config.yaml
n_layer: 10
d_model: 256
n_head: 4
n_kv_head: 1
head_dim: 64
d_mlp: 768
vocab_size: 646
activation: "silu"
norm: "rmsnorm"
norm_place: "pre"
norm_eps: 1e-05
positions: "rope"
rope_base: 10000.0
rope_fraction: 1.0
qk_norm: true
attn_scale: 0.125
bias: "none"
tie_embeddings: false
parallel_block: false
init: "normal"
init_std_qkv: 0.0193
init_std_o: 0.00432
init_std_up: 0.0193
init_std_down: 0.00432
optimizer: "adamw"
lr: 0.00207
beta1: 0.9
beta2: 0.98
weight_decay: 0.078
lr_head: 0.00504
warmup_steps: 455
schedule: "cos"
final_lr_fraction: 0.1
batch_tokens: 16384
seq_len: 1024
doc_mask: true
train_tokens: 141100000
steps: 8613
dataset: "wikipedia_en"
Each number is 200 + 30 x the weight over the matrix's rms, rounded and kept within 0 to 999. Layers, rows and columns count from 0.

# q: layer 7 attention query, 256x256, rms 0.102, rows 19-37,83-100,147-164,210-228, columns 128-159
# k: layer 7 attention key, 64x256, rms 0.086, rows 18-36, columns 128-159
q210,196,174,209,233,194,201,183,192,188,207,186,243,151,215,198,195,207,210,212,205,212,177,148,201,201,207,207,204,178,170,201,188
k18,203,166,208,165,204,277,161,198,200,247,205,202,169,306,274,232,194,232,240,190,237,164,245,197,226,246,169,205,144,195,208,214
q19,210,161,185,242,152,162,210,179,216,183,201,207,218,160,238,157,160,166,217,168,206,206,243,225,210,208,279,214,199,162,180,184
q83,164,190,211,208,184,227,225,153,196,175,244,277,212,170,172,176,220,210,202,187,222,206,143,180,203,203,251,190,268,227,172,258
q147,141,211,211,237,166,197,183,229,181,206,213,200,227,114,226,230,163,184,225,198,189,185,174,210,220,205,170,197,179,226,156,213
q211,166,185,250,180,178,204,204,230,156,183,209,218,190,168,201,180,201,183,188,217,183,174,142,219,226,217,207,249,206,197,185,164
k19,232,192,234,176,255,211,195,227,174,234,196,222,175,207,138,192,271,179,191,214,176,266,193,215,225,197,227,192,177,189,191,264
q20,215,159,125,216,168,153,218,201,201,188,174,199,197,177,156,170,172,188,190,155,172,213,218,228,282,187,249,234,205,195,186,197
q84,167,241,213,199,186,232,156,224,193,196,196,205,223,170,187,222,179,230,209,158,236,184,207,180,273,183,172,173,229,186,198,196
q148,208,185,214,169,231,188,214,131,228,215,180,155,168,223,238,187,221,208,216,257,197,231,163,208,229,183,163,177,181,208,179,168
q212,191,217,159,204,237,182,215,170,196,183,172,201,171,193,178,154,222,227,223,197,233,234,218,165,193,205,171,203,221,214,167,191
k20,248,240,186,117,195,159,247,181,230,190,193,158,168,150,238,216,184,209,208,179,187,209,203,198,162,202,212,127,184,192,162,226
q21,190,265,206,133,197,164,170,243,244,220,195,168,166,221,206,266,225,208,172,177,202,240,242,221,178,203,184,171,182,182,231,158
q85,192,202,175,209,177,218,217,195,201,228,226,175,234,190,197,167,263,219,175,182,187,171,144,231,187,226,136,216,214,178,254,216
q149,221,185,224,221,219,198,198,187,211,232,239,213,183,229,229,211,215,235,237,161,214,171,233,198,199,209,241,165,201,217,229,151
q213,188,187,185,128,191,236,242,180,181,230,169,209,205,218,182,209,206,195,277,227,233,224,187,214,206,210,198,237,184,135,243,200
k21,216,217,191,157,197,288,208,157,208,213,225,208,174,217,235,215,232,178,251,243,237,208,216,183,186,207,228,206,181,263,226,146
q22,183,207,178,222,258,181,246,170,219,184,239,192,165,160,211,179,176,249,216,230,185,187,202,195,159,179,222,182,189,211,185,164
q86,182,161,226,230,136,151,212,170,239,212,206,170,188,241,214,244,136,194,202,154,180,219,245,190,193,177,153,235,181,214,154,160
q150,183,178,207,208,220,207,178,229,142,196,222,176,201,214,187,226,177,219,170,223,171,237,168,197,188,205,220,231,207,235,203,247
q214,183,191,220,225,187,178,183,179,183,185,247,214,173,172,236,157,187,190,182,169,228,238,180,201,171,185,199,159,201,184,182,197
k22,236,206,228,258,207,194,230,199,220,207,182,252,232,187,167,166,151,198,196,139,141,191,233,188,259,169,204,208,156,246,209,204
q23,163,211,184,201,164,150,215,193,241,177,194,202,177,183,186,150,195,191,171,194,215,231,219,205,204,163,172,200,231,161,233,198
q87,199,188,225,191,209,183,229,211,162,185,189,213,191,225,183,167,252,182,182,211,187,189,148,191,182,176,150,206,184,195,171,227
q151,166,190,161,187,201,152,221,168,203,165,195,197,173,160,244,194,166,201,184,218,231,208,192,193,209,179,197,171,187,186,181,171
q215,187,235,210,187,213,192,203,192,165,193,214,176,203,184,174,172,146,200,188,181,216,236,192,190,229,190,136,184,252,200,168,212
k23,188,198,232,183,213,180,154,189,163,167,198,188,191,151,179,205,202,173,180,256,180,202,193,218,247,146,192,182,161,221,168,217
q24,232,178,160,179,220,177,215,236,146,195,196,201,166,161,208,214,221,188,180,224,148,210,227,214,251,193,181,253,156,260,183,178
q88,160,216,196,217,222,202,185,191,245,225,242,264,230,211,228,152,217,212,172,178,214,239,212,203,189,217,265,213,260,236,198,244
q152,168,176,185,223,213,195,170,180,168,230,206,190,247,235,211,221,165,194,195,206,242,210,195,224,233,189,162,182,211,209,181,207
q216,198,179,181,179,170,171,210,237,167,224,144,174,237,198,199,252,184,218,177,212,212,179,196,150,194,228,181,218,214,195,194,175
k24,212,203,235,248,199,210,135,165,204,171,199,167,162,160,195,168,228,226,257,251,224,207,192,185,171,219,163,216,240,156,233,221
q25,224,204,186,217,213,195,205,220,215,190,220,212,162,179,201,225,207,166,199,195,189,206,210,203,210,210,216,214,222,210,211,193
q89,186,252,214,216,206,181,210,154,226,212,228,192,204,201,245,187,228,171,168,186,236,210,202,193,207,212,184,272,202,191,204,188
q153,237,260,183,187,204,171,214,222,137,204,219,176,172,231,226,206,234,189,180,190,236,198,195,195,165,208,215,147,235,165,199,201
q217,191,169,193,240,168,183,179,242,205,210,199,218,219,155,216,173,259,187,256,187,215,183,192,216,146,193,187,165,220,267,183,196
k25,183,192,253,210,170,221,196,193,171,171,213,201,211,192,238,183,235,219,216,155,231,206,185,228,201,196,192,172,242,232,163,203
q26,193,141,231,212,205,199,179,218,203,179,144,230,217,201,179,204,155,171,183,201,214,229,161,187,210,205,190,212,194,152,167,255
q90,182,188,160,182,206,178,172,194,215,225,232,186,215,210,234,176,172,214,192,189,147,184,246,256,218,188,228,161,251,248,186,204
q154,184,188,175,169,239,184,231,150,194,249,210,189,165,149,228,227,133,173,212,214,239,206,213,242,203,172,261,182,208,160,252,262
q218,148,237,164,213,201,218,199,199,186,160,234,190,198,205,187,202,161,204,181,206,199,204,235,200,259,190,158,225,214,265,250,154
k26,216,150,197,201,182,193,191,191,149,131,217,215,190,202,199,146,221,172,182,243,159,192,206,215,253,206,191,219,188,214,202,239
q27,182,234,195,192,175,161,164,184,190,218,199,191,218,183,209,237,220,176,169,205,178,190,175,147,222,165,172,201,190,157,194,171
q91,147,205,150,156,208,187,257,207,211,196,189,148,205,197,215,164,188,197,209,210,214,224,199,162,170,181,174,181,238,137,197,244
q155,249,206,182,194,225,175,191,187,236,176,164,168,163,207,208,203,229,225,203,236,217,190,198,204,160,178,201,168,216,178,181,201
q219,177,225,175,215,222,210,222,173,220,188,212,177,238,195,211,131,188,201,192,205,215,238,222,205,194,174,190,164,229,205,180,207
k27,203,241,189,226,180,161,214,176,245,177,249,207,219,199,175,208,156,188,182,191,195,219,277,196,185,143,180,195,235,219,229,195
q28,184,226,247,203,216,238,209,190,178,232,217,199,190,188,216,220,222,180,231,172,206,196,231,201,179,236,207,181,196,181,172,234
q92,199,210,221,177,206,225,181,179,171,193,213,163,201,230,198,211,189,186,212,218,194,213,170,210,249,201,212,191,220,225,153,202
q156,232,222,225,178,225,217,159,206,233,216,196,233,188,202,183,210,193,245,246,171,207,177,223,212,211,212,209,167,239,220,189,194
q220,196,206,222,214,209,223,202,203,208,216,191,207,220,246,216,235,240,203,253,229,182,181,227,214,164,193,224,244,185,236,186,213
k28,227,204,156,158,180,258,183,245,156,242,212,223,173,266,243,241,209,196,224,208,150,193,282,244,161,241,192,203,235,166,257,138
q29,216,234,225,192,229,230,208,207,223,206,167,194,207,264,191,158,192,204,232,150,239,174,228,199,182,241,221,184,185,201,213,222
q93,234,220,191,189,219,208,136,247,168,186,233,195,222,206,166,213,225,195,236,201,226,140,177,197,203,223,198,206,166,197,200,134
q157,212,233,195,217,264,198,177,184,197,216,167,207,200,236,210,216,205,244,204,176,204,181,194,155,210,231,194,229,191,161,197,218
q221,221,247,184,187,245,183,156,184,201,206,177,175,170,201,214,191,210,201,191,177,231,197,195,208,197,196,197,181,164,212,210,208
k29,213,171,185,183,219,268,186,238,186,247,207,203,196,150,181,216,227,190,251,198,187,197,193,243,195,217,168,188,183,171,212,161
q30,213,156,207,197,196,171,202,209,217,207,218,215,203,139,185,215,194,189,171,179,151,235,216,211,231,179,201,233,218,209,218,160
q94,214,204,150,219,250,190,220,199,168,211,196,192,198,179,197,181,263,202,169,184,266,205,162,185,216,189,200,210,182,191,185,228
q158,166,230,221,247,231,190,212,212,248,181,189,162,201,223,205,221,223,189,177,250,244,190,181,225,205,194,206,196,192,233,152,156
q222,178,192,157,155,165,182,198,214,196,200,164,161,189,185,212,164,202,189,186,215,206,184,145,207,224,196,202,179,221,196,188,169
k30,153,216,181,238,213,172,188,183,215,193,265,186,206,155,236,228,222,187,188,228,205,233,152,192,157,190,210,220,170,166,149,218
q31,208,211,199,176,207,216,207,199,241,152,241,201,195,182,146,205,180,197,210,253,196,198,160,191,267,181,197,199,198,263,199,201
q95,189,215,163,201,199,190,197,209,217,187,191,200,220,183,225,190,156,210,141,162,196,205,263,140,240,212,162,203,220,228,201,201
q159,185,189,187,197,179,188,212,178,169,204,165,174,178,210,217,225,171,196,216,256,211,204,198,228,178,174,183,176,217,242,224,239
q223,192,194,216,174,162,204,194,189,189,164,151,158,202,196,178,201,206,177,192,207,233,215,172,195,176,213,227,232,228,195,215,208
k31,134,154,207,165,186,150,255,205,282,184,227,253,216,219,156,170,196,206,187,216,146,195,228,189,208,166,205,188,226,235,213,174
q32,180,215,221,209,204,201,232,176,234,201,181,189,202,188,144,209,190,205,171,181,162,225,169,220,230,183,206,247,199,222,193,201
q96,203,205,238,174,221,137,179,161,236,180,220,192,209,204,248,244,137,165,185,223,191,192,218,179,219,194,192,210,214,214,206,185
q160,226,210,207,217,192,208,205,153,173,175,204,231,183,172,198,208,177,201,215,190,223,222,183,236,170,159,223,206,246,223,182,200
q224,150,180,230,221,184,139,237,216,162,195,191,227,170,198,186,155,231,183,195,175,197,216,261,214,183,173,228,192,198,234,249,220
k32,154,193,203,216,209,167,182,171,144,251,185,215,186,166,164,170,187,177,180,206,177,188,166,179,244,149,195,241,201,172,154,259
q33,220,206,160,265,164,180,227,215,249,212,199,187,261,179,202,188,176,189,190,200,193,250,190,181,219,174,199,229,189,153,206,171
q97,155,193,200,203,235,188,234,189,123,186,194,205,209,158,162,156,147,216,212,246,182,204,185,172,216,225,168,222,183,201,233,197
q161,194,251,181,196,226,178,174,190,206,241,237,174,173,189,206,235,171,179,223,147,243,183,254,199,201,206,192,163,204,182,178,198
q225,233,201,251,172,219,175,173,190,191,175,255,174,172,190,183,227,177,175,261,261,208,178,157,216,173,156,184,187,228,226,199,176
k33,241,215,152,223,189,209,170,202,260,195,248,180,200,243,232,220,165,214,227,225,178,187,199,206,205,187,188,208,205,219,150,223
q34,188,197,222,183,168,192,215,206,220,203,149,215,200,247,235,193,216,220,202,188,186,193,197,165,203,178,210,174,217,193,220,216
q98,184,245,227,194,221,176,243,177,192,212,229,192,230,231,215,190,175,169,195,201,184,198,183,136,147,177,195,241,213,216,154,241
q162,196,227,236,173,180,168,200,183,194,216,261,176,200,154,180,233,182,171,199,168,196,198,211,194,171,160,207,201,213,158,197,190
q226,184,230,271,192,254,203,225,186,164,171,209,236,204,209,224,193,199,211,203,209,207,225,198,169,166,201,214,201,171,248,201,202
k34,164,242,205,228,231,148,252,161,188,174,246,198,215,141,206,200,247,152,167,187,225,196,179,257,169,135,173,190,191,206,183,182
q35,210,266,185,174,221,226,219,154,196,187,188,231,165,192,213,163,236,159,189,207,202,237,187,225,202,190,181,200,151,214,212,231
q99,185,225,249,220,186,225,261,192,174,210,200,175,238,207,221,190,229,181,198,215,217,235,176,231,259,232,213,220,170,191,252,219
q163,186,214,160,213,194,232,185,238,185,205,188,231,180,201,144,174,182,248,211,209,144,184,199,181,248,211,134,241,241,210,277,201
q227,194,214,233,268,234,196,203,224,177,177,152,205,215,230,226,145,159,271,205,153,215,214,212,144,185,240,189,178,188,207,205,212
k35,211,208,241,170,265,230,196,235,78,227,195,181,198,198,192,213,248,188,240,193,197,194,204,205,213,193,211,178,148,194,228,220
q36,163,220,156,201,205,157,175,149,184,178,188,185,177,195,128,196,190,204,201,207,170,230,218,193,248,161,199,188,185,205,173,219
q100,178,163,226,194,205,156,205,185,205,186,178,183,172,238,223,202,193,176,123,207,223,223,137,188,200,165,164,164,195,214,200,143
q164,167,171,230,212,244,238,222,159,166,226,192,221,166,208,162,190,162,263,217,208,216,228,214,187,251,166,195,191,231,215,226,148
q228,173,176,194,224,188,198,214,187,204,187,207,236,221,173,152,190,173,191,202,203,187,162,207,197,164,178,188,223,250,190,222,196
k36,216,181,243,205,175,145,201,187,237,218,231,232,169,204,176,240,188,148,205,216,212,152,205,210,208,127,223,235,271,200,186,217
q37,175,231,237,157,143,260,264,183,277,194,233,163,153,162,188,199,240,241,251,264,219,206,209,278,187,234,180,194,162,221,207,178